config.yaml
n_head: 2
positions: "learned"
steps: 8256
Each number is 128 + 24 x the weight over its row's rms, rounded and kept within 0 to 255. Layers, rows and columns count from 0. Numbers have three digits each. The size before them is the row's rms in percent of the matrix's.

# layer 2 MLP down, 256x512, rms 0.122, rows 0-213, columns 0-63
095:119093091136150157145148159122161093144143124138124119139136120130104124139137156134143164119166156117104128129107125134156098154117141102099128116113108102133112111114131148114138160121129145
101:166121140132135062112114163142109063125092102126086114073115117113119128116146128148145095111095152145080134136100141108126131113110103119127161139136149134139076165134149119129140145167109179
098:130101138121131122182129075117187119117154111156161130069160157101109156127138149095119129172136136080123136125129135080109155136103144148108099146109135159157094122137117067136138126102112185
095:119097098117119126053099143137115112113128100125155107124149124105163154148143111093120113076133113105146148094105122120101127094112157076123096130129125168091137122135146078134137114145131117
105:155119136118108112140130141110113153103140125160120132147123151117157122122125100093122137127124128131144097152158105061143138111097094156135127133136117119135134119131068114132110176120133160
096:174121152152133136079090135107160115174159197169121159117125127160105083135142127138122162146119074084172128142135119153138160167133102157113165117150107141090065112117120132110112127091120157
096:148160115081126115106140106117145134094134129142113155182151160139128105122140131142133139121138095153169166137122146098112159139126123166133078181138127114126132106119142145131127096165142167
104:110138101133148098123114151126147096113156117139187100129094104173173128089141120104116109175151110133135139102159135091095112142077118135136133119137090149134141167147122111156107189159101159
101:120100136125151152149108102117188100152076115150153124138121093123095099110081107093101105139133096162115140115114189126127149127093107109123131131133088120137159110101156201187136103082124103
099:118127170099142106098131120113095118147143071118115124099090105120114082103096122109073112092074119116101127150122121157183104167154117111154114149118097114146109129107153099118156125155120110
100:111148126134119135107110122117072149098144140131132151105132170109137168165175175129170079163119141115145087101146122102114120113127101118100166154099129150115106103081100126134103121131110124
103:154116130135139084173141097118128111149110114085133116137082119100189174092155130147100140101099185153120118119153122138172126135134166144108134090117102139123099148134176173149110134159120118
100:110138100117130119119129107140124110184146113096118119093118129172134143120156123098113140142132155135058111118133126146089099111095137170123167114121126107125124164123135147131165090126107159
097:127124103077153119135181095107153132122145151120139111119141145144100138132098110133112105160090074125109085147104135164131164096123191162130090136122150149157143142123147136139117106133161126
105:144127164141166140139140121165116125145115135137102125134152121081121130128121199177100117113147076053046132143127149188085129162133118119138114161120185140111143132119126121084112186099149190
100:137096177147128104145148108162093115121139122124133068104182089108141103117141147151111082156140131100129140113124081142132115112113150125129106148109160122138166122134122141137143153169146098
098:112087089124124147175113137124155122126128114110073128079143081160117079114172125155134195090143134137128107107142153095101131094097142126134155114137157154125124129094125097123126110133121149
098:163107137126122173119158130122160133116138154130143142116109150134108141090118149129125098117122098122136107149113150137077088160127134115113106157123119116123082121131119124120147130147151128
103:077154093144098098098201123165150094156130118123147158114132146095162148152135129122128144150120104167108139121143134166125151122148083122179123163108085114120089154143132098122108144159139103
099:140136117103128118114100098127140152117137137142102092146178148125108132131137119165119118114138098112150155095123113121142142119130111112129085102112192150148129133137106160129145142108133145
102:121125090133119162134148100086131135114108125146096124132092126102123156114097138125140127095133172147142140090171115166136086132120099130131133105114109112137115158119128086159148121158106090
096:131154095125105136112151074130131112101132068150132140147144174121150127099107146127088131105150129094149148128086147118148157110116152116123137138129107126115128144109154155168166120154151116
102:128123113184125144101135127050116123137105120115161101074062165126107133161075102130148103127156145121161082086113156142167124116151116128150111117127107156126102118103173084159120138134106103
104:078109129154131131108139143148129104143098159119151105118079095121158103119118145126143121162193111128114093092122100135083127188133132097140157117092094125073163128106179147143146104115138104
097:176138124146122152172132139096135155130129116146095110153121084142122122135137117157124117142148130126146144194121149101168131122130144153146092118143085123114102153144159145159100140151102114
100:134144181120122118157142149087130101139122139120107126150085169112178138143116101131113125154135183119178146162105120098121134157138160183154173142147147103157183117105200156114126150125116155
098:124169130151134130128112178108113170167104127147104145120146124131113151163131121148137135135109080185133142164128133121116121133126145083145116100145183116115116132123123100133121075131139168
096:109108131092096150164134138140121168137136111124125161111101135172098151147102071108116131178108114103106112157095092137151116145116117084155110093137119166093110110083128152127126149149138138
102:153096114122111155124145109138070088141143170101146150115161123137101134110091106094138120094104115107122156123126150144109146090133138143112120127130135101136097148156106121146143165135097125
100:112151104134128111170120135129134148089143133142160095087096119100127111152151122167129108167111151113096119106171106146173111126113157083140136145108081111088091130110104119105094150134151087
101:125136155145119110116135122119084118104113146108105166115123172128109139121133125175155181156141134099150147145135128167148109122100110108127138142118189129089108099130111123089131096121101092
097:164131115143145133128170157159104164120165134138098127180138103129162186097136119108114145128091136104120172099148111142170155128161140138097128114141162101149162141119128188152086179157099150
105:101115136100152148108102150136139149169127149166104142125142135138129147137144093128150113110141166121106083130131158155170109149102152132107152120111102198131122112140116149137087106150099106
104:127153090094099118144151136112150139151116123103061089169128139104115142131152147137158114120128108160134114089116138146121110135106127135152063172128116145109119119154134118130154117136109112
102:115127147132126160130123118132150075120076145122151188087104123129132128138096123080144151096106140117106115136099107103180131085102117109087136122122112139165121103169113131105142124135098116
104:101110172125130113072176156122159134134108176148171125134148141125127125104135156114134128137054161119098114151108110126119109145129129105108129092112133107106115150114166090138159098128157117
103:077122117125139109170107125140149158129149073166137121127152125098105169122134123158117095104065143146173109124133110133129134124144099155140103106134154091144099143132096129132068107117151106
099:113095147200150168126155154119146112123107126137138148070121098115148103124167119132109110131145150147130152140100087139123105148116150113122134114117169137139125142134101095126137119107138132
094:125142129165117131116110151110167129115140143121053153142080111132117121092079111131122171116067149131147129087149144063102139136142096163148125111146116158171127146104077131126111165130096111
099:163154102116104117084110135107125104124113132110128124137115114130116132110130152087119097126085137110147165127118147161153119137114113121142136123146150158157153083117162092140109134173144131
099:124127107109127087094151148081178122097129110138159143135117127131102194081125115163109140098118168121146129125114144158184168138110142088094153084125127127102160154142151110127168120157106111
102:126118092131146211095108098114170124143178189100095120130162136151131146115143079152142162131161129107105131113139135146169141146101118148127128132118111116146162150108123067124143163139088112
098:164115116101117121123085123092131129107125105094130100195174123105076114147111129101140136144155123146099095151120130132148158107139105155075098132133111094137089142154173126146152131168164172
097:151151090145141077169126111111163134137158115176130130133163114146137121106170133115140150113141066144125165131118162121175122124120102087129130123124096135101163136116117110123166116132154119
100:134123134145104132148139132126142142115125141131151152103113096105105108120140107120167113143172122125123120125120145158047115126098175124126095111124152133144155113153072126172112137141156138
098:091129125112132112137100171132095113115112097088146143102095194102127143195106120149135147125139094173111131112130119061138154122123112127123117097142096118128116076150150084136075123148150110
097:100114109119143134130147134154183146125115156122107083114087175111136107124131124146081092098104098148130131147087198123121113156089148136110158089126143124124122100121120112137150174162135047
104:168152104133114119114131139122129159141149131141105183116087138128132159111106108129090152122102147116099127135102091173126102134119098144125173147113115137125142087139120094109134170109133115
099:140128123152123165158117127126128110143130159149107146102067139089126126111144152154143132156099150093157100186123133115094133145087137115129131134176112139122156149105122115115109132148141099
095:128135120108127157124142104088173082145133110122144103129146165110124139127131158138111117147093107170140122108165133096111115102158115124114113115118111092165111132160117095129115088093122131
099:158116096151148125145133098179202117145157125139108136151117115093119116129160163130123135119111111134129136103136129120049134126103126128112149132126152115153156140152143106130108128123124093
096:126131149125134151156142142161149144125100176170112103168111123125124095133108141164097145140180129138157114160163120130127135126162143116114157115116174124135171118137118104132104109089090138
098:196156108109139171158133155140147118128104120105117115122087147141149154126167148169160141137139150139118099099096150148089149122132120164118128140132136158131155145134104141137143114126115124
101:127160122130118109108097108124154148155149125134069115147139109178116128169183097156116120125122145106163118152163121130133156139113083168152124133116133111110158097132122178133103091107129069
096:167134099123132080144124089120139103150152127138152122159145122100149105099118137128118100146118197085102077179180166131135131133142114089142164150142138122127116147153116149072116128134118119
103:109124152140110119116151147146127138129099150148139081081144108138121139087126124160153120156162156127134083087119179151118116111135197078137113116118108132134144111129129085137184134068132083
098:107118142128141132125105123118105124080111150107115100113143143133127166116131125072149136140109138175140105102144118140146151116122103162111135144158117147119109142169117113153150115104110109
101:102126153091145123126174088087143148121132139125169144164116117112129094133099099132107122126133128103156134141137106119136083109130134119138119126128111138139166122133160153119138113092081128
090:158101114106133182116130128190117143099105124152142111150152126136141086119168146132130118098149115137144139158100143133116171103166125097119135105119153119131141119154117125133184132093111155
100:104140115161132114113133088095139157130114113174126156099129116097152087123137145126148170129118192103122152119154135141158122110105102146128146151142135128151138142134145117161117095119179114
100:174118085154122136115136149112119117141147115144113143164127135160159153151115113131108128097119131130147115106127156165143155134124141080113127130125098121168192139144152139137081120138109148
099:145109119130152095104091130102069130137117130116108151145130122161132114124106102108145132170101126136167104130155097143101133130129102161131110163130126183128175130096129180146158155086123154
099:158137127187087136103157112129133133134110131162193142099082141161111135136115145090135160119106098128151149139157127133154094122140127146158122083130128127140123117116150136130155103121149150
099:100091121090165131165118147128180153129096097142113151125146120180108151163094152174159146137116103127141152128137077123121111087125155155139128155133129124116108144097112163108141123088113144
102:130126123144108080124164094128156140139111114127147147151136151132120101129097128127113131066125099145104175102129141059113137131129155185104114138124127132105100152124100151131097174143110091
103:142152183107149116115144105114165120126129144058081125094127084112108056150107123145103112137096078096073120117129104153105114129106161133091100144128142161105086121132145177132178120097111149
109:112142138109126162097121103121116081086140145137133134120066172120108159137122102099157136148111152136105120091092120151127120093150134094105140110111153137129133117121110161113072121112153149
100:098123129130120157111097116101148131128124073148121096151128120105116153134071128139123092112067108134148139097138136113161086108146115148149161099115125104108105112130109133117124124037110111
099:108116114143145155156158166129148153121097128111103105136129172134079084163117126131111134089142118165152149158118109102111163131133137117115160115132172106120125117144140113094103162118105081
100:130148091162135167125151115124113163121141135164084144111155139147124127100141145134125129126112105147130155136111128158103132116153097149108117097121113151102117118127099146119105120106142122
103:106149135124106152164084142147113117127102132091155130123084101168107162108131129118118159102106153164141134132147136116141094100075149098159171137124129118133136143139097151164116166163128099
100:105114125154157136149152064071162143158115141156105102086115115111124081122065126151119110151139114165117155094115118109085124118165123150127131129131132146127084120154109153154083070108165106
093:171102126123128110101122118108141137135166146106123128164078099145141117124116133122122099081091109169127135135139131141146108113141096154118074118140132116149150146115118118127092151131115145
103:128126110148155143123100134139087114138117140087139125123120102105122134141108153118084124136166154133154129124120142155172143164142109115138125151123152152148100172110138080121145117133145097
102:113154126120146154141134134166114177116110144134106149149140093111151046114127104134151109112143188118194121129138118125114139147121127150111092136131148154113130123148084140121138159106109125
099:131132181114128081118166179178106119112139115154163141119122135132152123080138100144134149086120123130094142072107123126138127149122136101112097169138145149124144099139158149138169135170114120
098:116129150059119145103128156162096152160118094099143124128175145097132125058088137132139122121127155161108148100132145089143163109121088177137142186121157107077148113148119116168105086124129118
096:121116149126139140126112123098119135099105127131120133172150162156120152142104135111109117120115183120092133189208147156180121131129143129154125140144082149139161160119142094158119103159129094
102:149148129111136163183084143060156117127085100104169118095143163173122102098139101108110144123152152145118167131113105105129170127109171135095106113118129133123169136088107103146096128134152139
098:109115134139136142129105138132088126168127126149155143136129125163125136146134143128130090132124134140141130119137162111138136136130118138123130108119130126090130169153145125118172119128162149
095:132122159098140128122103103110146094107130129149153129140161185099110131137072105108130128105096114115132092105123133135171138107087137125115178117134144099154111139118159115139131096138141120
096:147103153123130139109162115113111172120132150099167130139041080138142129138140112108062107126137170153168130104126126173123131125156104134169109150135163120140149146137145139108180125134115137
097:107115184160122117178149125176106145153126115102171083134114122091161098105142135175122149170081108142127150091132138145120117126144107113114137156170121109133089131121126170114140111150137136
103:116133119152156097134137161133135144178103124119100132175082108088123137098073108134139145089109120140123109084133157127107137119155103121119122138131115135141133110193143118113160151146113163
109:131099105115161103110132107125107139107135147131068104125121092159159160144149157131161136141120104123128143153135145087117161154172137098134154132097153117144068113157135144128116133140135138
101:122112113118108168085133137153115146096135158120117153071123138178163138094155153140157085110122127086147126124124124108141112133075177126117148117137148134135121117111148174139074133147149150
103:122145107118117083152136155116104085134139109122124134148194137119167130133128132119101132132106143127146141161139110159159160142114109113140161133113125120111167123103122136157121132119122109
095:115125145199116137134171136129124161139123134137122115116103138112164168145117136134084126088114110141107107091136132141154150145111111148086108122150102148122150115144119148112126098134125130
098:120136121125134124102153170139099102132108110130150127113150119161147108180089094138115126121113110107147115101158127186098130129119098150123163159152165154131136078089131084180135122153142104
097:117147115120126068160110132128144107131124132151139112160135158126130127097127161158123095162123118107133100135107151115157122129147121148107129109110130136123106135115134104077124112132143170
102:134125138136099091118132126134119134151153184113131110166132148176120160150147116121125102119126151148168173178154157169150127116096136098100106120119090154103083132119123139149112170142163098
099:130100131113148102152105174081149135125146136116120129157188125133104147190103083097154081115156158136120145122138106131083134130132123101120168146134142085148107125132102109120135164117130118
098:090090145182127171132107114184117105143120142100172110170155117151141089101124152094152137149070127129150150120159110101176117138121135070131152136146135120110091079121099127141138105129118103
094:147161121146112078135165127122139101125146143175190161116138099108122130136104132093134140141152082156129085113121100141147116132107140097108141093121140097161154094111107130171135149124133097
095:123091144116123128124130116115161168142130121108141140099131109103190099136141117120112119098103075156158101086117142174151134139141151153128155129137159147141167127137113154135130142110122117
106:097145196136152119136141068118147156132108143154156169113153139124099130126090147104155092132173081130139148162114129173150126123142121127141143088104122141139202108121131096088111126079141077
107:159140127107141143111082158118096121156152104144087173162114125171138099148122139133116177117100154117173095135130147128132152139139129080124132151117127140136195121120118095117124085137133122
102:130142141146163123114128112140116138148147121062091151173085156132155148153138121088143113149073130101131143152148156128109128125153125064106141089138138113138132132118113115127157147115141139
099:161146080136162135110127122101156123109086115107115119151198149126129115111144142109134133115130177125106125150121140114192162114148166122112156148099186122118079089123121144134129145061143135
100:118152087139147156143159119130151119144176099158137135124117134077174113139106144135178144167144134091101132091119094071121130147157129131148146096108104107118151128109138132105146110110091160
103:166128131112117098121123130153181204154135127094116134149091126075130076143109091115136142131105109142098145110134094143128138107118099098130160138116145098121130095110143123137132157141127109
096:126096127094131143131122158128137130121192148134147110123160167170163137148132156149115133114128131134131060098144128140092159092141123103146115129118125139122119171124119114114157147180127097
109:154104129107104096170114127134126146070108136116199103073144085135150174150113123103081075108125151108126106144129114107128162119143119094138110145124124141110164087156115135089114150100127158
103:115075096133114142170110113120122104105097139128112132179116106092075123150081097152143128172148122111171112116116148131087125141142121158162166141131116126109135108145126124130067139155131120
102:081089097141153157108111097126119154151138088147152125122106124084119110095121084134136130100140125136143158087126136168090093143150117141106137084130106108110130135118148135146115131133149132
098:109128154121133186091106134145152114124129125117101142111121101086120106168123120104117104135053115139124109171119134100104136119123134107115117096127164115095115122114118122130129123149110136
101:144197148132122086112126125157129145117113142123123122118163145144135121137136178130115153134115140135120132136170126088112124128088100154157107138108124132105141132134162134129162099113124129
099:116141143098131115072101145153098114132154098136139116101130117147096127138120124154110123159114132132135134088141131165078138134138109141167136148133158143172160107171164149127114106122138142
095:127112128104161125129138142160129120138187135116107146154153074127153090129162088143124181146138175132129160147103149100077133116128121156165113126162110117162114128088078162101138098122159088
102:117134109085148136131153089124136102117162127149161148172136123111148150112154136177143124122121067200141125130137186109158147133177108140105169121154132080115132133137151134130065091130104141
097:175102095107101129155105135134123081121109136106077161150142103137130141135141103083103163149096143133097150162127119147119157159132144119136173121147120147117144146151147081110095155141135142
104:141142131136127128138143124099127125108151127164115163143152118095113110108162135162139197105147129107133138127149130140049115115146143157109125125128131110142112158138132140148119107098163121
101:162100156097153097089095134137106144092125104145142149109135098176130127088088108153135144130141099127158096124129115115180128093129150120094114125102114084110129121141126109115149125077095185
106:142181154122122150145120125124111143185140103109125135123137145115158123140144141157113131148154122140153113107099143136134146118116141151112119101120134130101123123136128129124124157125115160
101:149118126116148110123133098099091093161122123110078107125134143162124111108136171109114119127081098138148113145124126137126127161163098154156144170118131130147125163095106129073112133129129151
102:125113103168145068067098094129123108094126139138125120177143143176159143111078128080115163138154091122118116146160128157110084122098082118124130128118166129121152101190130140122091130154122140
113:131146082100103119151135149138113119110141109155084131152109130120112133144166137101125115134189119123098126102125061140154147126134123161128089131113126133130145122126172125127091112130092109
103:140158128103155109133156115151116185174114137116152097164133080101096180156091105111192155112124160122127149150140136162165119141107148173146131113166133148110107133118108107118106123101145097
101:100158112101120102143107154122125151077128141147148128116143084131135075125150100161125112103123121162172140109122104100112111121141118097103115141134104111159148176093139122110167134108140139
095:180111127081154099113162117144144149144131103075082186146139118175138118119128130124153102109148129142134143148154131087102090139123106122108169098133186077128144124131137114112130094162120115
095:118088142129106161133125129172124094089133142128115089143171150125161147098152153117102162147165124136123193137100101122138141129105161053137153121130150150093139175135087164137149148114084121
097:141152139129082153125154117123089168145111124113103138181113080114131107151159152128130126192099097132091152100134180142085109157113107126135131123123105127130142128096106139147112135121096147
093:134122098130127108137095153101116119111117150146169106102147081135112162114105129137119119178145152123145088131140124122097126103134174138168154118160067148078141115136140130110097119135142109
101:152133121116134139110143191127163112127131153114143102141160115090122141163140169150124082128160067154122156096103164157179149112119116109141151159124114096119133109159125140099121133072139109
099:107159121110152139159168098145139135118125133170077164119126107114107131122111123159149138184189129113118074119139147119086123137149144147153120144153119124109138087097122119103115095079143140
101:153114111091136164124131119110101095145151127127106107104164122148151166099088104108104120134133102129116130198108113088122136155142153116120125091136115153138151120111157117120175151085136123
101:112137108129129119145126141130119135151161102144134121128144157125067139123177155145110160173180155121133109210095135124191122139136133172147122127148149144116143120108153094158152128110133112
106:123127128111131088135121113145139130115127098104112140097076091120130143129171114122156164124110149090132113139132193123119120112127089136114129142136146129094137129110130143137137084094107132
096:171134126161129139116144107110118099098106134105126145093162104095153124141124140103151116155129117108103093170130094130183121152110161106162125093111119113130133080131112171154127163152117189
100:098130099125113124093145101147178135135108092154168098110129105148089124128107099148131141084130136157081131120149108100105086118126127121128121148141136111128140137078158120054162121115162148
102:118130125102139132114103129168152104124138122123106139102130153140142056121139134146099129154162134127153157176134125082139105136145155127164093106125124140134149136138155161122146104149119114
100:145131140159141124101177135159102115148085126134123128130129096122088147144095097135111156148156131101134114169114125146131105099096154103144130132125163103125120141123108133128102094148099102
102:115114167138115154120132120154095097096140104121116096144118157105131113081142110100111142161126124099045157157089161094150141114129129135111146111124148108102130151110150139106130111130142163
098:132095125103129129078171113132173119100114095149068099142123088157180122177173122090130154129112165134136158099154120130117120077140144131138149100132102130129136143112120096135159114132138144
100:131106104138121120129125112111099075129151148158139092123141099136107117092131159136119104138133132134139130140125141147142142140115140098120128104142144082163123123167125068105140130152137173
096:128144145116131117124120136156128136147117115124180087119173156119132135102129137104114156101126078115093144116125148172083090120137107160139130179144107120156124133083142105131151132139120150
103:122104163119106095128139091132125157120132100135136103154165111134088122158141142104119110154107147104152093113153100129070078172122091107100088134123133134141132160135139116113161134123113093
097:139137158145130120173171103142085139107116135126126116125111143126111136065131159139158095155129089095124141094141088122122144105129122131149138134141111148141139142128139125124126152095110141
100:131138131149120082117109140155136115102142147123112138161132135119119140093166107047149094131130083122075109112138151099073125139122120135140128148132098111095165148102134135092106172096116104
099:080121151140128166107125110111130102121131094141130182106158144117104157128170067103114123085093101114114122163129115127130084137135154118094128131126145135110161157162150101141152107161127057
103:102136131118106161155156119094112113120112166116115168146108148106149139141085152151083139134166163122145097161106123111132130111143122122145084121126135134123145145115114143138115106114157126
096:118134110151103103150189128134144125153170151090110099128144105141131149177135122123128125106114123174078114134119129128118146130159178118134064110133141138147106105124169118148108144145130135
095:131126181136087180094112130073103114122156124147080091146133135144120099144162104054120160101120121125102169109154110173123114114139116151153127086151099136114133172121121165118124107141153115
098:112125098140140141116095145114077093111137147142119146121127109133152140112097179097125124111137155109151197170133125127125144135135126151130092181152103160119100125109123139125136143183134084
100:091148128070102157099090145115117146113140146080126115151116153167148113153105133162114107125109116133170125117083091137129138105103129090137171104088091147133115158156207124107126087128157129
096:137131105140165191109095111106122061116120123129137065165093138154147113131117140120159150158062146136168100129116132097167114137115098147097128136106141132100125131149139149145110082157105135
094:176130101122119111167118146122112151143111133119134121131079130080133140116132188143111125135145106071104148145087105127101130132113165088125130110128146123144102124119139121127132124126120134
100:176137113108100105113130134134117146120125140141182136105050113129129138047136107136142128118094125121137148174186120082145101118144105123165121115115172146106075097152101122127098131123132106
107:114078122163115094099163121116156098147138106157094166118118095143118109110125102099080144093122127142149095114049114123125138110164126114110126118114131141119133138155136146120116074120136164
099:118134088110133104139133118161161160152118154132122134139126142134119113109146169126123128103131146161134138075137101114093154135107131103091129129113137168129116094121137133115146170112176154
095:117132129125098097115132147121144174126145117086122149122127152110109134118111125105139099110129127113128027149153149176103098101150138119110135138139131148082132144143139094095149084099117122
093:110129103124111090111134144163092137113136143110103159165098165115106142160103121087129145106182181137162112127116136181107093149148152124125109106164147106129120116146146153145118123107105124
105:154135147090119172159134137149114137121128157100121156119149100177114173121089125131127149139128120103135154142115084133105097164134184150131160152143130154160130117118139116150118125143116188
101:135139135104121159132116152096121092112134146161138132158168112120121085157122136160139154132130118140113140048092146159170084133109069129143115128130129154116102136121109122137093119126117148
098:100120064170143102122118132093132153108092091104117120113167144123138144086125109140114137140146137180043155129110137106122134130146097120138126113121112136125136157130164158147099141112138144
101:139130136148122088113106122079110134115162128141096085155091130122112136107197141110156088135123078103106138138137121153112149120117148157138113119132101116113104176133107109133172103131131124
100:114118120092136125085142148154137160126156133126127163119167113138168119170109111116089076128134140135066130141139157137124117132088173079115141093129162084154080144099169181103140119096124090
101:108117109067097156118092161154116098159129137170118153133167120113081129112136138114146127119153111100163097150102115103096140127169113105113088116140101148111156160165075162104105138148150118
104:153127147142120142132139150138107151131097145096136120140145134186078098095095119128153166148174115124131169114132093142106117107107135105127150128133145162128109152107130114125151090149127167
098:118117137147128146129134132189134117124166139104152092114109141089101111117189132168118111074127090138100152150133132131138133132140134099142120183124159134123089137151091148141136133121122138
096:127108133143126090164095171132144133169128125104182146120114128143124085144128118191146139072136184147128091176115124162181125126135140129140094154117134133128156158140078133090148112155105189
095:126137167117120126140157120156132108126073111130158076159123169139163130118144134106134114161147113199113106087113150119171143134131096138160108132138134109172132119145098121080154172115159124
099:136144109092112157162091120156132098145101091125107141126146139145120091138097137162123137159136106110166123143137086154084123145124149107106154095099140076150156124134108151096136136117163176
100:126152131152117138126133116106146107111106132156164107104131134125119148109125148117118103133102154155141144154081134134136103107159125134088136098125135101115061149141126176144076138105139094
101:125150142141133136102141127113120143141139128155168116147081145126146122116132147104158131124124086113085146108101143162112105137142144163121149144160179085102106106139138161132145106112134094
100:102133114162129135135130114168140098123116192124134099118105093097119199105102146086144147151157081123139103163133136169100145105115112113129109138136120122118166115137120112087125140137093105
098:151135140137107170111117143133150089125143090144130161093148116124155150140083135183082125127075114098168161080166119174109139131125104111149122094125134123168131113118089106095166159117140074
104:124135139140143166175150150170087127118111148119143110137138100102102080121138123095147108143134173136120134087124153123101152115118147121142151144116106102098109117132133136165099169146093143
095:133127151083111139098146141153109110154136145083162130114146159145126155132176123140127116092149111117101118127133132107084111150125125116149117172134151138147144118106143092110142128103127117
102:084145181107150106120125171139164109068096154049172108153144131155148138146143119168140108095124178091097142111101114082182109146105125106108111133128092157149159147134065172112108079152111108
096:132050136150141126124155131134124165126129118149088175155147128131118097127142125150111136143071165115144136107147183138054150108117134114144150162117095118107170121109124109143150132126140119
106:126170122199155120147158152129129082106171124105195121103079152132084133145115146153145124101157138161116116097122124107128095132128140145153114078130191137123114095129153121104162137119173165
101:161112091092133145146133143160127132139117118166159164118177128092129110150128093129133095177124173117178140121135152097143134154142120134120142158138119142072109126184100140102153122130089160
102:178147109181129104095109161133087122115136122091069116124122128119126123122136145150105144119134148092123121127124115084103170142117114117162151166116147125126180106088108134135134147127111130
097:151062177127125128102163151113100144118143131156138119130122151129174143159128104149126116143120179122128138089083123158182120137088153160143120119111115155163127124114186109133141086102144089
106:113145139100111149112096141168144179116108094106152099115187124175166117115089102140121171115127119147124109077136119103156140124105107142116151179117115117147093108128096117151134111110103155
102:071129144128142109137139137135127144091130078107131113149074141124125137153140119111141189161126105127105136121150140135157114098102109133108166090130145106109091144129114128133122119123132151
098:120147116119097102144124159137127120117108128139106121171095184142112161163158095140131133112095117139161102116105105123181132131127135110154131122113109119134165110130124152129181107142126164
097:119167142139125136135140132122108152132111140103160165135158113170111125139113123086121138111118149118161109146173114092107195124139112116129104083128104126154141082124111128114115132119113162
105:136077152144124113111119117124161094090094131096166114141115166108101109129114112140183101144123120123094118144098087151137129131101171132120110171156120113146105135154147104106157160113147047
098:099126115149117126092118117112091102150123097111135115147179154109125131101125091121141146134125118175116186096154080133149132163143088175151149149134114097092169138188085049165124144139135160
102:165121139113137129133131149146158128132158136135117142150134148161120112108106169175112107104092083113098135141107162109131125125144134098150100135121138184115135136131081151113109164146124173
097:148118157106109165144094147132092126174144118102121129108119143128088139139142141102101107080152122134134143133139157136146096104105113151135101136118098118107136173106100137166071135106139106
100:126103120149131103116149100123083126131139090103146127116118091198147097123132105150116115142139159114143126157165117101120104121128131098112134138120095124133133129081139129135137102160133162
101:092109161131142148133122121164162085079085113118163105111113118132087104147119142108149134141157154119093143150161123152152118121158126176142122137135146122140128101112147116113133087115107129
102:135144113113116153111108145111095103112142103115122157164139117144144118113145135094161133126138144161137131097166102106090146134110104095133130085154079101161108123121063052134156089108130154
100:086125087149128139135076089102138121140119176127117121140098144134121119152161143165120187129156099131135097165138107156131101103098101120119137137125097124112096135115107080135105162124095165
103:146132140128133092117150112155108173117131138127145101150126122116118094183145137159189101135164125108116133151133136110145128112135112124101151131138115102142147133143163072146121107178125122
099:184143149131134123116148097106099119100130119090108121131143150131111121162109112126119176160141131081144130125101121163109117121133163143130115137157124124153140136096130133126175114180126138
105:155149098143164140120099144104130112128154134124134131148132106122117147137173151120174137103134101122124136133072122094166153126145109138150123129138152098125151197126103121108134151117122132
096:154143126121109114105106142158119178128141135107098091110115115144154135107159150091141134118121101136115165091129105160135124095109114146156086130127114129132105094145101140141124106123138141
099:104146169097120159139140099125098144141141093160175152154139165086113104119094127132176117154142129105147179137117128141130106112141153147115100139154142166170105138102121130143131121086142127
096:105115158167125124126091070144156160155145126136112089115133152136091132145123137090130085142070145129116117110075114128115123124117085127090111092127127116169126063137067107185120156100165115
095:120102119116119113143114137109100145126163117166130120132091130099149149096107102170112157104132174107138164104149120145137156113157111123152089131148143107130112171139147182100142142163127204
101:160140137086128118144109145078176132167170154145069135124138146152136116134167151113114130151115133131105140140154127149121148126122136128117104127137113110124104157165163109138094154115137099
094:097119112123131091103138109144125110110114145132101100148101121146128143134172137096089127109165124154115142115140132121132113153128067108121110155140136174141172114102107115151126136166117135
105:178133167123160152131112139145105157137143142077074114088146135148145131148130132140146114125110129131161122117121148119157127142147157146128118131147112129092098141135062121125105125111141179
096:158139152135133118113162120144152128130117091188057139148133144081160155098153109131135133117161152107151114105121121091126102110176145118115124144123180126120095166119152152125109145134148120
095:164119117127116092105108103157109183131137154157096155186165070159155114106153123109110107118145155114163150181120113055178110090125137109125137154117126146147084118140164138126137162132117120
101:089117135115131126160091169118113166154101127167130141142114115119149126169121120129159145145110132091125180157201128189079144127136130136122127112104113157136126144156158084130140120108135127
099:157080116095155131147176103085145161130129102149120131189147153137105113135144129084151084106128116147150176177169093070093113144157186161131108160123124135138167107105135116153110104140137136
098:141121144162121128146142128138136135115144113120164108117107095165146130107154118155172126121131128100185082168104147129126108107167125161099120154146134110126125086151146148185155123148144106
100:098126129125109188122101092163119080113151113124095107122149162099181092144175094134101130132151105095166138139156157116122140110109083136148125139116125150141142148162171145148097126115109093
105:118149180106109116136126148128145093143122139142124147128167128138124170136163117156116135136117138144083138133150148128098131121138120139163133125130134113100147149128121102128115153107118101
103:085172145171132132114105140146130129139135142126181154094147124107121103093137158119159169136149123169124106124096140128093121148133155139098118123112137146154134079143140111164108153123161127
101:126122130142137098105062149100143110121098141107161134105125113153115178084159166109137146163147084114133128133096107126127146125115166127127162111124156123122093072117116122141148159088118111
100:142139142157132166124110136125107138129147101157123125108120109115133170180144124122120118092166173088091161139152085113070173140134172107119120139135127136169172173137102117109115163127116148
101:145134121136135133139119130125097118141128132124077161121108163138175094127128141126126156117132113125099106143123129161127129120167101103161130103102138120129112135125142143114153117095121095
099:113108107139119159194128115138134120120113153123113087161159142142116094119085101093146137148153084114120097141097129104129106137102146136148090129146124147127119125108107125123090135120133128
100:122110156144127069136105095094180123107161137137111143187102110150120145117169134137144130107116116139089140118141113122152142116114155124122171129146101121141090114126169063119107131135130107
100:131125131141127117106128116142113143134156157134122168117101123165069114110184145123119147103190104064110143171095101139176124138107131117102116135153089154129119053170123145136129141152136083
104:091153127137127080120121119104155141126142100157114125152120143107149142090085119096099132130130097126153197101137132145111138126153118128129129072125142105137127114137095164129158146127139135
124:134176134161159139138138109182107160110122117139136106105109103129102146146106143160153157138157121150140083102106145096137151141134102168109157108101108117142156089128154168132127132127137109
099:105116137155095155109111146111104105079194139112149122094107075141095133096096119158158169095122130136157105127124138113106161134091138081141121117124157145134142124159184137103141124138118147